Part of a small language model's weights: 8 heads of 64.
Each number is 500 + 50 x the weight over the matrix's rms, rounded and kept within 0 to 999. Layers, rows and columns count from 0. Numbers have three digits each.

# gate: layer 4 MLP gate, 2048x512, rms 0.0512, rows 1222-1256, columns 384-511
# up: layer 4 MLP up, 2048x512, rms 0.0527, rows 1222-1256, columns 384-511
# down: layer 4 MLP down (transposed), 2048x512, rms 0.0693, rows 1222-1256, columns 384-511
gate1222:467417478442522487553528591545541549496506468352598495416396432551518516471541568565532478493470539503501581462551481537498446538451377503405476487620436495482497524488460476504506538522386473388516440623458468284580511466558501405497528678507548478518550552569517565503481570464521503505465552523499456520577484531469484515489514452592512509552450515424577476465475568532477525508476
up1222:415366473505540570556522521594506480500577503521491422535427562486536409517565542394468532514443490493550502451562447459482519543477618485500541454468456558419449524460488444567416420527575512545427487531492537508447539452506428496501484480549553538393618592395496471503576489569485481525429528453491601484566545598490548611522500444532522489543566375507535458465463508494583528568476
down1222:449484540564390516535432544601495564487494441503527407488462447552455464496546575401465401513539466455547505556572415505542481527467519610525411525467475520525387466343399510523477433475502568553576540465452510398557499551550447396544399450489519589572515599421520464472599521574450441434479441542421581424588473446421485487534449469489561440503463487596590451491492486532521517551515
gate1223:509542445531525598535473615504496484521446454525468383526533536464505469466504550626583514585579494425469529554493468588567536505496538417629536465508466578473534477510462608540516513501544469537446527536471532521457455413495517547518472503489441457488464456492608563420452437433433446561555466441529477491544577545459431504474483541534524607525485450501545464529470586541535408452481
up1223:489556445487391468474499599560500596461473441500449583506456475473459540518540500584505478454535552515490418472526507505493481529567514487524429488531518492401422544464495505455454451487495586557471509466533575519493573493539499522576549510529451401517395480463485439500526432499459583537501496434485428476515441476509456482484450553503612459435456525556519479550485508432533534490498
down1223:526490536440598516557557558501516424528504503447492484447500446509609573528448523458530524464505573444459413479480494496454504383480480544468476511494525480570505585469450464520576549479503472526567508474488508551578474530514482433550424493478495522496442486492438462565526496427416524422500365473454428475607560410580530525524471413449456444579432479507381509532495561543516542495450
gate1224:479550484441513476497514513511577467513490449474528601525424532441509525570489492482480481506548479478511448464485502501510464487460445441465536584518474500563478442484467506476472414465587551516518486426485444488515462473489496446537409468454435494557576505413525523459514442464516491428453466519473489429560530468429498435526495501561507542407446477522480506550460482551423488542538
up1224:461466512467568506436484511465488463553508589571463476500484505541486468476461517432556479489463518572541453491508539484478500624587422432431527502461477515564447519494548513503462460499482486522511452560550470584502556513531573494442539483450507598414513563413510474565503455468518532430488536492488524542493547614489504484543588529568472453468517457537449531522567464481432445438448
down1224:539515514540454485537579478437559492468556541529428603518512570520467419517419494536513540441491598532536477495578495477592476530468446539549512438517438535492491399556546518485436434540428490495597517548455538559544492589441478489517434283528585485376479584491471451538561546448488591618539550499529498532464466507481526470507476528488458489525479438568458524447570478535519451445527
gate1225:384506480426487522428540537488527528529478518543473510403497445427485494465535540463529432483596499434484462589479483512465477494497463535527493503557470569540523339585555505568453500511476501489505413540556578443421502554416531613441496500516433538486512549490563409514495463516514538487487465507513501499470542471606592340483553637543436485509489463495530520456447526521518472518636
up1225:568507468560475469522448435477463530541484429426541471435449572426490505505564527505602490468458478408518522486577462495542581511475510574526524557478551463482540491475508462500446547523466569479483553450469396547467545438551543492544666485532442608426543431524379528511461475507497503536476512562489504446613579492545573534497478445522560482478543519561510551594538552509468458468452
down1225:491452523518424503550536462404465498501511513504538534571498479457471490458499520559521563531409519528434546454543455442470521499452555454485408449474519622496492469440491434482545528454434447549537516489498423513514475524462503419501532645509428543438450516535507651529501507548450487506499516503576486598464410571447479567507433464522561518430499493523565517451567518559491558490401
gate1226:500526632455491461470505502552431491476454456470553430497477488483446596494447500507482484489609557445478625509559484541543428485547427566496540564509403532554543494469470512488428440561429422477448515510489449540450637482504537486459455578494514445512514549527518469518529461452435592480537400503412514567636551485607488517619496572459440407548552456582463504546531554494598481514548
up1226:471589579525412574576545548508514460538559444435468536519558477640539434522495485473489568473500596478441572493487582402445556518516521447510492531449494498640488549572552540492415441452502456518597514438566534510496617525529453486454575582475490517584511468517432578530532429568537552492515442598436544521488520434474522458479427549529613430500443513476562568536475538542485559509545
down1226:408430631505521522407508459504446526458436484446501547530534542594507548485483569503472574502522483538460560527417534528538518500533590517449570541542534518508484532538585470593407499465497424504432384476433530489495464369607548401506614447426584586511502488529469538529481518605565600418467584465444502493511584487617496447551441558443523532438360542489411531439532496454534499463536
gate1227:494558409557456529563529577475459465527468508610397491484552465546467569488453581423556521558465513509479512511516503457461485630513475444581442466451511518431390606502552538482497546483409508524545505470521513529492473528511464559489485600476507497490577561570497446486516477495593484539536530446445463475580506479527487450484503497506431507417512531476526478583453557612517521552406
up1227:605578460428499476504541534495452527515483449532455492576429499582541477528489521500539573489485476509462472475488484449463493452439519507480560504453533495488494503528521458489440521528551588483456490479529554446554521535489415529537483494498624502602512497580401434466496588422488487561381541512515480482450526445504510524462493556428385440502619404454537515467387494488411433474515
down1227:539538540445594543567521512479541476545505490532461473523461496528531566528497492464524496549489492480424515461505597434618612486418468522464426474526447439459401455456485453401445465506542451475500485618610421556469483443481492554480402583329544535461522483485467576576547450372545480487477329510454492561491447493487445559443495581457378549454518479534538409484412571467567428519608
gate1228:575487491527561561457447464525517602529553405530556525495426410541587418497488588527553547527510486519508450576454542457427578491532530469448498378475457537524493514529457486548538535492532429482549548486493509445485462462516478472471473470531481482548545428583389625594578409411570393464527498546682530517514474471451493540483475504504442553505473499514460578554525486567477616486478
up1228:496491598539506432493597611413542437495478538487482488519597443467483435542496508530465431443480488520526484443456509430575432543494490505472543470511531532447491416483486466471570525480516550526453539489454489411590419393494447466504537485560483613567485574369600456552530472500586593452550504466457500454514456573456456528494493344568581390537459663372628497519456565536499448563521
down1228:526474394499450494467495595570514605510514452526527523474502527465462467499456513486495502443504457611483430470418480519524495551575575478443418522470532539462528454488491434440474560440543478471436387533493529539531516452533441489478503379481566540555457545436601514548536461536527477424515466519481487391543538580554544487628473507517491543528448503477495552554500505484495458458446
gate1229:601453550481484545458550462447508556433592502556498460541479502553537463561436536501451471444452464486598544495569475607506434491491432454512462469575461453445510490552418513495498536391491504472500448532439515516475442443509565441587524598461529483465656565492484470552563476510422523493540405441499473524493510510430418541461492557481506590520487463470510518513513423515468511564471
up1229:454511515454497454551520551469516533536504436566566490490545593533454514461430479388602426583434477538484523502475532607456466479502590561555541512446502508482447408466572583517527522580428484486582504463553459465541457527404445538537449383479419417476489469397572491488536443500499514512492497437521470515536464466461476401485419506500479524500611447425498537488436534502519358462606
down1229:468406561516505446546489485461473522557452502534494481441453446417464502443596606493473500508532521494410534508606565470488530536497417474549423417481538520588413426543429412519375521557542481633514516414537546466458505476458548543519550495461543559435481400490376559469464504502448557512389500542549516560530504464501523497455434453578522557536525539544514469416505561480433512516490
gate1230:580483522530468535415435437479515516476487436505469489347503498558426514575460564495416495480460526528546502488480504441496477411507435428578538510436448527450488549537497610464486493542571422424519472443512480453526526487468515456635579484550508489557486519498506557504453432545590467489486551467468554443529491593577533479550565455593530464433466453445433512503541526482333479456451
up1230:561550464521440531507427507552490572362562517522469531429465537482510575540429534480574540475493492490539498505495539552567438450397465497420540543483550578512423513567487501475512528445471432402505476605482471555414539486451468482418530589549523507501509444502558491509488536448429524436548511514501559438548522532568553506484505473597500446542463548538510552424530526516508504504499
down1230:500515501500440555567531566665580482414467501485449630521401403539431484527501447446460502468488588466495429415528607456428447504573460503510549553523471457516509471537433463489510501466535518508481491477442483532517515586532521468538491495508516488440518532498456523533624510439480465479452462497493551502504548443565583492516534521459479561503550591477577530488515606447576513480484
gate1231:560481483488530533479551479506531489503518435526491497484468519616470425535502477475497514506626464469554542535567471543494504504555483446469459541473515519490600496376411486579518551481484407523540519604480516389470520428486396416484538512462444525568518477512462471520519495489504513463456485441457509539515518544503551390495482557473546446448485426499531511504483478477502488534439
up1231:586498458441498545538452533489600438508494413490576463477496482534458509419566424559561492444534487484509440564479538503498553504476506527495511559480538533540578454489445489452497490431532509563555555432411440430480462525474501522442535390535539432449497422474453558483509460480449481436449478394469505456530522478550456363538460587543513547453481550510469437545567521443463507491499
down1231:459395523568506519504389486529486548374413570462435487518647432528512478592603559538461516536571484575491565488564539443431543494470638455517449513567420533500564551524500517437533511502406489610560479561454485489518463545579509634467461530543550499425481527529516473370571474519481479495523499483490561445535488543477550462473598479467433539550540512519408487388465541517532498474508
gate1232:447549521441414454466533482578576454491506501392448477499559553430480456537495533520401539617590442517433510502503441500559514564517317473469454577522499491522476488523550494532543500435465494490438504523439553578476536539515529533463586433539537501534526519432511392445423552476499503530496544495454476496572492469497442538534471506392529500567467514512479533494410497537422515502404
up1232:530553418402527570577486467464492446494514523581530532521530588480540473522517596568599383436539484496463447475474465465504483484534488409540506506627506507525500519453559484420465474443491474631488471506442502464440650507526489540570406479537516532575469517531402503571444545523449553477519555538546603489467476494511492520580475628541524485488564469491539545543512484437573484585514
down1232:459386513408440484518526376581466518408507543575405490522504595447595497585511573460476531538546511509570474558523525484513514590454402441472418488531511456487523517501620532573471597568557545519539454458526542523517482408547524653528506330481500468472518538627491381509527547446467577486501513476538505484592559505472513539420445517536520407524502493438465486469411466480558474453493
gate1233:374526467471460451433539540427463564521485501602549517451481529469505543424458487427557564458493551496396459563513462453443501524436562493502532541544497584577399535389491477498564500469533541488448493512547491534512595529529445466494542542424543543423481471487447489481528616372501529541493523496575465493454488473497503449464428447540520475523517435494490552478589486527553447460619
up1233:490567455544437552525547546500452474412455441555492453437497532460514449432481555434528499505536530539486435535510510509449520534481406468434539474492512499496555415491413510529565504594480568497479498456518509511472496420466520512503427576397461471488556413470550521492411585508569423459535508486443562522568529512500520489462520435544523393506596506465427422478435503453536548570558
down1233:458445510468488415577521535516469480541639538457494529607476537504433512460422531470473516529431429445429506439450539526554511456557493463476575525508495513462517465498490537457495474479447484434524490451515531554441627505522456467431498561449371439512470468383490542519549466413406523582409521475462469475486510569569479464408467528535510458554453491417442461465594522531634453466582
gate1234:517534496588443487522536455440585520545475475500463538558507393506469384524490515514524495542561527481513410474445524499562526554474575587484490485528476514544627473469443586567589525511603434535481480563597601494488439443540573456487446503490444427544520427492433529518527496543523527558586440460524527529482533534519462475508471496428464406456386437498523625442513467524450443511517
up1234:491517567487489497489551483538505516545528388455440612568414574483498495512456505562561504443607481496522433567468515439506568574462543482473483457518501574430513522425446544570500529568467440511508562511606462488498535484471430466487489506508442536550464548427496487557448472520465474592533463562502464467561478520443462514482613525566484464411514520561503446496528486541514476470477
down1234:541557510462502510481530541439500462512521561511533464486502541543402454494616493530487515533490534560455558522472469552565503527501397510498504419513495550481549514427459444584444476462491497479491545452535486549504432488594479439555542528501411535417547413511384443453527583562534442456537464417536486471639501443527507533505380465546549515558514455581518605547454474490399481531431
gate1235:501595531460590612538518534525540496478513515562454543563480399405468462603467455521471491410490437543428562528519493464500430526469523508555541482562533475544523518470329498357469451492535464454469514550484566546546559483441433475477594529492550464517566578538434496490454567554414554471536465470433498445552424472597512468536516535528513608477557532433527538561593482498467499487582
up1235:472487519488467552461508454529460528557513549540543572440512526568526550447435465523633404540474522586427566556571515567527461490368476419492523533491455469493593583610435462426534455409446512488510423541458457590488546551561504425438542502445507577473607497589492415505484473469554485478462599517395457560497472498509485471521516504581464510511446521398480525468497473429470576411468
down1235:487501454472523391527462448472441503462562530640558606585475489471477451446504542521680481445520420419488574476484520560439517406454505445427395520570474471539593443445495461506515484503407539479448514495506482493574555595468551504530441489419429487445439563553443534516527577622585536412498435530476509428566589429531488560489519434440472525461446528504411471579501481514446465440445
gate1236:524569566550610559493453496453501504553488463442468545483487520586507450453525478511596611536568472429542539612517517527503456477432523637482578541547394515622391503371519502499520531481445485543458523533531464461563529500431590604525421511531514538426621484473439585447525489590540495505558506487545437483435451471487487557478416505458524484455510512531520501419604449582391435503442
up1236:523525407508542481579545481571488556518396555477575500458507559558457572547443588488534470456396525517419448504391496484459508472542441462485403470505453411510401493471545453532526477448440469451568531519515468471515533465422441479577562428444459447493568646449496638404437421476590460476514538527496499515487488557519471521463519524577416485473488578408509524575511449478535404460494
down1236:458500608527540611452471473515540545535542517453544590562424516632471513446584388457574536459515537493505480550463461373475446495473511495441484491517415508546469445571425474530554529455513464454426540536540465504499426398446479537506519467480475522537544462423552534528469477495577531514448585440510440519556523414460517560461519590510530450651466582529351547605555541514535446564506
gate1237:455535395480540424500571458497574501548544424532489600415462555544533568424432480636544495371531552453501540479377545485529479525540457581496363445589534532459396546484472478453516546470465481343502538560504474442502540529547512435438625485431522489521511481576502493537474577519459429562461469505466428565634442460510444508558502456461390488456512604473495492466449490395509556527497
up1237:461605520441464412352513479553529466512530581531477543511519565409576513574474475501424443502478502527456511525477479462441470426507480499471546513407489624531542491435440406487587488507541394435552486533525567555476452562525483554405463476498506525538401503491449580523517549568550476430478438475488530548420510425526516546548517452421521511484567511581427495491519488539343486532526
down1237:482580533497485540414495486600462413478464529503512520545567488525530445533483552478445502463596479468496458628535394464499512443472468455529525464475479611503516410434521405457582540577598510548497523550454516491469569478519462562479343464451517503518407447479601520528485595486484457450506500506528442589412410477499490464530478454435399445549511506603584482499594491539458517458454
gate1238:537519544544548502492486486552443585555462528522527418515420479529453525526474558556520431488489458470534490474545577450393446478549570441484510531481560440530443444489516383530488582553499430552524467614481479507508453465473527540424549517503563485491522435506526509475463574576509530483512463497454461481481522490520546457499527557486603527464471454521526423471544501475462517602495
up1238:555522495484650515528515519466567512519553455556524533488486557593484449424502530428436412463458515458558509548504534459437535531552557409452490433451476502540517435498559521467534469533493522468542475501450515559487547450573551500596462402495588599468511463515551413581462541494500499455474550564511498495597462530446530566530498518534481395575500417513489428530542441424515433437524
down1238:428540482574453467531448451500540395560427500606494573585437370500551506536568401481542469512523482511459520449544550505498434489459575514467483535503502464481526517539525444528423561471614496567518475453483503515486412528530500483543524730414466428495545570428431445491527520449537526546577554522456454536496544515440459435527442555489551480540534478484516470410494498441465454549478
gate1239:492531493559577474524496493523514524569526476450506508549497456435446563424511512511397495456528480485507544389564527519485556567514411477589505520449587577534429527487524448488486470435524505456509439530527507555566593498481436526467533533484552418523579496533539471522482544547503500454427489502481396494424537532480498521464448540553483511584480443495509509502502468564527467528486
up1239:557447392609561414508369574555395552545554425492541452504453426528436539525454434459563552497466518465408515515474596464472564603485536451458570567518507478506504535555470439396526539519486561443549498587460522572558518506421531501519469484494519444520595486528462487563464488473566424456521495475468500542499464522487483500476473414467509595547499413460499529439420584501603461487485
down1239:450490473540496415519527439522443503408617486509563411490458542509481551537525430550516490511475463438471509495397520556493441498520635480440498524596521406482552591555484514421452474568503455591502541502409445496529620508462555436474485484531480448403449495495506580515506599575584493467559487482492508582495489571480566500403554446606541503558575470390484558492501472416578475451523
gate1240:463497410453500494412531529443524416457440512473479569553436477500413492505475491442526503507522484470450562498484447536558432514508478516516464549409477450475517518493515540576465416441432432437595436462438450502567534508428623446520488558506486490471459524557539494481509555493531471428450522488461508482510569497469474530392382470520513392515494508438532530536530521594503555559500
up1240:487481516413441589496514460539488509457511531513411487574490536534594496437527570494494469460563501481511476473550523513371495459452479501463481492493472396519558486584477475476549455513641502519364500591559529500495578525529527526556539495556577545453530593526480598427423390530551553533494484486478534528484531460581479509509492592477454535463554556553494445461417454483501495423530
down1240:488559429439573472443463532486520424457500471517500476501544570520463468428442447434474467523538503507506569541546413511458480442468510483433553530505486444342484575556573600573565552479525490543393425522497526445565521500500539429428560523512535498544457488394426420485513513550504481502440499491470494490528522590542498493475495439548521551420523516481530503565532458435523531463589
gate1241:532595489537447492483462475584486547598462514395516476472513539433381399545452452622543498509458517561503569528509531556533540628483556497527477542648458540507430479498406494468465582522489504520516456585590518522567449527507431636428455408483479427516590521491471544500502497480514432467523444482524547521528507489571518369524548558437502495444512495500517577424605518524486486420543
up1241:417574504598520506425488576445421410523606489595432547542429609515425562444546543592559548350481566441552589534417501593493491560559490586487484466455482503458468474504515412544444450483492453544411514518576536476437440551520527493447518549547525506493506466540475523465529502473549524537439532518470414507575547503500512556559449578600427466424396422456443547496510525520540478527496
down1241:533564482494531532524560533467521437478474450451413578616400483508541542546457429472525510448508462505482475489479470544536429471457527501491523478482392442493402542540532516464519538446526517475540468460459502469509508475553472581506446413498504473452460569548500376433518542518551519422538535452513497472599503514502527548496466476499526518432382466488521409550394499507495445423465
gate1242:474492457433488490502554452510548515459512474440505463437391503449528516443462470412467540529496520512529453410485523534481456525457437608452487453392434500451471470450486489478427465552549452497460439484531508467565440454498606428496526463528523541484538535581551480576473486532584465503473533550557463468516492462561509540542526528487546501522513467474529466410404461551467462565472
up1242:514545510553634354444471503490452441479490548479493485566454560416467468540524505524565557513525543441528473486528530424522452560512435526489456520472508549582516492443480578505397502532480515473519439489464552383523530416501540445453419500465461456546534532477487403605453463565509399496604520561480461485472520486606458448555532513564478558491530472466484511604504430505428518443452
down1242:428499556381533520568550538532492539462483446588464499473495560524480473578400490522427540578518467496535595476531552520479414452452528456487511639514432517543476458419422548453514482478502531546505543446513480447541597493466570528571549569423514506518506495525486511428516465465491472509480541449467545489491449442472560566537530464504557522546397534449583499472407494601544459466531
gate1243:465542499489528490468476513486493464503471496516548524478467506484555449516486487547507504485525503440381506522424526541530420548464472461469570457496452494549549490581576454445486484611490481428549536495478574528478505387487546488434414547555529466469468467556505513410532512470549524513531534561483507515526463530431486438486501447537455490607479448466518440465494538520514462427517
up1243:479463439436522471524511529496430511588528482487535475498433496488504507599512657462495543417548458462527458491473526466538535454593526521558444520446423473487544531489460533491484483553508519431479501440479474516416494519508405483563491360492598534485557426460528488439496482529512506492503543514518450508640525541586483474434495460595528435457454488452496483503510467418503453581427
down1243:550546461534523447498505517582487535593476534520461450451480432564406524532510432529476493526468493525600474470547469522605567475480448480624491521552529478426547435514482486464576574389475599590496437536537448546522492507450505516602529549514511503576473408480508417447509504562506537549494495481506483472510447362486497468486526583445474459499495512490548491487390526546560650508499
gate1244:485556567615584547494440531499533553474481493458500549549461476543463513541504527407422546493544473561477548515544547536475475484433444537443435439401458540424541447509502407519590564493377475587479508628488514462407542499473464458499520572447451492485559450615529543441454478451529564573543501475507529562542303547531474483592475544457514453501523519599501452498520448534541422439520
up1244:504513528556509423561462336519498507546479392579518512502478452514490484508548406558557474536499466601489484435527589503541498662463455441574478489405508446547454526505465525431501491491522466496516505464575539522589405438495480436459448554529594515538485513523462442502564510472481504529498495540486539396584551518480498604400517448519515493516469520488554493588478503591460460538478
down1244:497484569544454487527439347499482523496611454499516414543447497500419587497569428561446536477559477552526549482473517470505541561511515487499517471459543476478449504503570498494473535528477475481439529535542624507554453525524480483492527584466512416465544535520531536481509516454504555468558489488456562471535561408474478563465524419504516481527578537517537548528466488529497505537438
gate1245:464520479494530567471528490509550430468480438354495433515471482519427498425481531423477627482507503477581408575478573445572441495538476441480513596465482505432484487419463466481482587417487476521481514561520473532445478510528444604434553465516472503509529596399518487633506417536556519484487542546568499483556407562455511535491538516487538476602542589473466579439386493470523546511438
up1245:437486430456496469430497485477545481571447547548564520504530542556512584487492468492539565516426446523545452552448526527482562479516572433502541463499545501455442560489502477436543433513463459503498499446401490472562511543461559448440478518515448416496403483539400477454445498510492580447571518529489537518504480522463529517354541459504551538501580429479583510433457513504456522587450
down1245:481450503583475417583460518455515584504506486545403495398421413583420472450488511520452601447423482579550434483500431461503496530568488453533487467594524477498533529585464516529510439498590508573455426531469497476508575518517472449538517369487427572490528476520413405500487501349488548590515473498423528527446554383488473547432584474446543548419535437494511554600536470443510386483504
gate1246:550484540490471568466526403550499596496556462499536508430489573553532472554501543531507488490565489525444465507475544515523483508489491378492435447542709501549505483460557538496493575581508541567591431534573497503517578436498563469525535435459545421397564533562570478465500395467427535561553521468592601613465448539411511476541511496501522511388465518565507423496459501433448510531518
up1246:432522539438422519520616434548541532524486545416452534490482500493451424528541404533492499481478480476456489494498552546482542505514618502507563522465532462345422464539495447531519486392388520460476509531523577551513398452540483505449472713534381522513443512484513494461531506561556448363521417499468518470443440491524459443367524484523468516589491518521461543419455472523564460417478
down1246:504542501433485428512491474518549620475500548532441458480477581494525503395548454499484421539504544494434440630555540429574481523478511550446535483503568455530432575438494464499558455494437528436460401466488481486484534482401386517572464621508546497527519467446505589446534461428562565484577436475486499533447549481635475467580540533630614508555493517502469492518516521465489533538376
gate1247:446395480425455529543547456481487499523489545559423578446495526524491514527465511520584499464536485509447538570524554534461449521474481493515513472526476484531520555534481574495444500505523545475533369498596499607560597372509537474564529473496482544482470508549488437520491528546598527526458539524427471533522417509476462602479457444443562509535577512540481537507614479566535457448529
up1247:426509500489507501452424529472513531449486524490492500553517542526547542561411421474545440508442554574469433520528487507509455514522460484458488397594499519454551425503473441553484481564506465558605555486474507532452510533472484467485460549442472541459579493602433540453505427467499518513476442457541509520462529547467551453499524517506522507498577496512494511481525494587487431503459
down1247:479570523596473499501479485502606527519502425495418573498527507464516510451504486442477513531433606478518534451484524526497559517545503473498419518473504476546400524467538581530465558499553440408502520521374553494585512566431466472507599515446521531470509509461497486476504405441459439476476531517478483437539546566540517585451528503497504536556531485553436450442519599539484592539499
gate1248:425462530517481525473467508493507546486407484538449432453459484522449503452494467459516542508510506509583440509516516520418489499553584479435494477550487512401534455524465445467531459460560589510524495503432582473486535472523531447598527398470511449527419521481524510447434512473580543474514524548435464439457564465595495476456510568468409488527549448505564499523485392524410451546498
up1248:494512542438500468511507524431448501478456528519593453515563545527511527485544463528525511479548415506535567550527553474510551553533574541481518385528471527444473465545485502543508478490544565448612675492539538574500510499534609476532451481440531497494517422495628521474484575601493554458480472633570428483571486497525497560530603530518576455435521515554588515496508524487401516386569
down1248:398433481471510518427547512506486574413473474522470486482494561563499517498590524506483560427432436550480533486494588551536476507445326415504505384574516467480399550470421514504470451536492493488479536447448487484500474574460514583456577480499502486439412566539446463446518509543589409466419621455451590465390518507489451504585557403557607488398448498441435553506433523537568383415432
gate1249:450517506465536550506405451517458485480436446552503557519542539469515563514489489399463490558467547518553502469559380519462514536457454545592458482585472461541631420562489506500504539466474602521452526473458424593395520476433552450513462428571421481555479462573461480466515530561428581459507585465566545568534484497485434500422481474479473474609475512525510469545500489566413559485433
up1249:506455449471507477522510508548581503550510410427502527549444504521499579487439484477525592474446534547510461466542432510558534495502542476527473503536487524463428543465466381478537483477554495484524532490497462460533542484436580561525522479363612546480513517488584447510482560612551613519389536562471508500526536485527549490513370542524547491534562495452470502543516529509464532499416
down1249:415549572537594478526472427466542471442463453443444531487529472512526493584513495530517466461581531508436566559440572490498483540469493509483501454452583488486519557526541538545501448509489453536457544464409398576522544443609451456472467522514559521526458478489526517509523478461486336446563507586470491598455503521500496592460463476502497500462476585595496477494485548458506426445566
gate1250:466527478457505454456392567538444515633431429482503560560486512430543519349543470514638455521495543538450552499501571448477483522479534584507513437474469522457466490463499480485522522557555519487553560447509486474490464528556558515515439477445501579478510496499414591478526572352523396569492401433455525544606473444470580507558495459510534426522432499539467537520454495383497483514589
up1250:533445449553515499517461503490530484460566532496467424504551543430558414501445445516455520519499529437621520546539491553496486463363598503523443517437484414486505594459437481498487480501556461553511521493402564494526496488492510478459548464443530501567567529505556421469561534461514471568539526482540502491442568472546490435538494473453493486484475525498496512510473537461601444480387
down1250:458446490591478509604536536507497534555543420527472553475524527372475499530489425509475474498494493496502443570357508431530424452503434483500435475401468497535517442470556496521524586462504487397518538460551522401467421545606470507413431422421517461522458542560533542441426418573566547440523521461530478494464542386458434485451539489542487525551441533495538451501571563486471489522534
gate1251:553453471554513525513475493442523534521507468545468500520479531451487447543480531488561530541546482497484525553478563531552421542554465583452499510550488474586491479515451575548459540536512542502468561555495477457512497485419421418460374491481538519512514487565421526440546497438487540521492497446565514486513441526493475513487504454505454550407589539584494520603507583569426525525446
up1251:419407398503462473534494514475501456521492488488445436514444413509590475530434412570404546408629518454581477497517521499442554577535603379423523506503547570476601492524615565583429511659435444515536513540571454542432549446578541512423399482518447544563510500444500438607554464530588549425504475522516409516413514428473494558527437437526428557478494512555435469532522494516426468460524
down1251:517529533461522400529518537489480420573508473530520501452492477506497505494474434436429528611512485524485476470471443532494461546521467527560573551534498430567453472521455450422522427375522468519555506562533402554531476508567440588390495367420475488473510511550429506415496497401513511482423529474433489574484530470455569478446509503563580518574449500508527424489484524441476547488402
gate1252:459481647464503569440454549443513463432535390461540570549409501527522363569581508452567497519505503545480564482510492579444522483506546513584522447461463573443443509518427492494420438510493579528523535526535461410465481529531545495470522550486418513476430432518532524539500504518634429580630532534578477467449415497529472584467464465516517483470513517575406548514523428483502500462423
up1252:527500471520521485490403578513501520475552538510544432496488468460434542536559450485517466498589518513453526498541459442474481437481470453561460522504433520438465506531662455516444566357469595474536446434490490465466577522496457424430487592526522550475495560481547507474539500510460601456464560552525534509512523501508443524517563506528489476559460490450479488447470530427523566503538
down1252:480448500446547506427543500532580534513491443600550461501468727399537519502490556411599539572441530528437535456528559470449512553564535536416508480524504495479382496529448528544489395582543419599488501539455488502438437521461576472512476397490540563446423475505512568455433494567464522483546391492512513515504506507548452558506519447521484520529572473481481590520469480485457433520467
gate1253:511395458575434525476508504499494569541515560485388545433522438485566514548489587589546522483560475488511497568513474522452422424621434621509523592466513507501526570539552416477576413438449476424416462612555467582454549383510484528536483588447489468556538559427519536485458543541427567565407533486534418424523547531493411517511431610561531475495548480601367377490480525530559604493459
up1253:511474527550533480609570586507543395477549429508451471462515424496485457523537508435472486449487489466515533537565482529647450577578326586491439528556457446467548491444557463493515431591564443487533527403610471539441672518501493550490495514501442476556458505508513379587544468454474449502559443481474450518631558533562550474505514492384454462525438437582472517547456490533540434475490
down1253:391429486524507530531585511511515528443456488496440572501463513481523324578610360512443521474519447484577534533521564443416467498484463462544602494589508504503528597437512455554574475570525582476445550535440480499430574452469511514481532563410562535545468562550533549470386549518384511495578492518428526561477472474465493494472516510556485482444540533500568510389534523570505487627581
gate1254:508531439459528425568503546385596395559417493369569551454548492485454425477558476548531517417549531610552543553494499540552421454459478536414455449454547492554527509470474418601460547459514497500499408569533445515386518471417526434575541610552489461408565461575604514570503492466378576493446432414461544481537612523473514465481535589492522549495559471495533461530619571468470551483486
up1254:509489526491449532460523513537450534539501538557535449460449452548453499507524398531472498564522446542481471506510525544381561503480574521515487522581351438540466481473558529409518496488525484515503492455444446416533413460556422557558600447473415445504561529413438519604640566580473439509554498498538386526474482545415542537468431488497663557468528594584505470567406467495518540543471
down1254:488535448482478470472496490649465585502452473478501492425518538515542527452538515585521572508556500502458417475487432512470413546500564474543489435485479438477477466464515451495455498523476531552494468390582451475512472407427568518604629440425491509519512468446497486584485559484513473472478530468392463496499517491451532477527488572519502508535555537521561519491519571481496575449499
gate1255:530523597457524468552549527488520378503476450556490599482533518455460491450545543499514586514470484469511550514566508503480543517475496444549452409494468532501510492487484540516455471554480421501514561510577458458479487553588462492467493600529520486513409513425572464466611466479457492513487483543521360479382519478526506445474433461541569503526493471535532500535462415497428503508497
up1255:554455434451448566505509452491486651567525514542477441570452445471575555420480461502510484464465423451497518526550481508483525514436495568469487476504411435545414538370517548561466503489515542565543510428467481453503476469512524550515393555498456476470495490578464509501523541479591427483555540561520555581473413391541483563538481472462434486487438532532448527482500493478536555476502
down1255:521504412561433536523534432456597483469529547456604462487459531455499490513411500487459423497556591482563456460516534401501527551535561447525446481411504476387499519506572476543509439488453444475457498513539546547460562430579586512536572582504440593504421477593570447412412469465401497417521454535489567529473483453545560553415487509410498495439539567509527578475477504554457461396469
gate1256:470554551501530535569508433453412448533470398549519482471514528501460497575467536553442482449451500485512514541491552593503469471521483610494556449482544520488401546508471563432493493463529479434517480486519582552499498593346490675542488572373461551509479500496486471428463460531512537624495418532539348498533556479468527503516589486584447504514606635584483494497559549454497477375531
up1256:463404538462590553493579395384578435455497459572512478558481466560501573506493529413428482501505525385458479460521414504557468389439529471567490445442378474542494476558505513562416458505562527439510503566454489528401489480484532531529544604420474628500534452580464518431502550524550498478487589588473456473561585446394604519451595437485512432490428454462462474497468529490556600408460
down1256:509571471525427616493492468514516560497463424536501459514440493489469531442538490473492481423503506415535434487557488486552441359468528519481465547490439390500528471449477542553430491468547522511501446528399528542477499511409513530579565386460578603516531521467569475460544487489578527439544492482382449484462523461564503488532502465494463492486441471515469428484501559502479524449463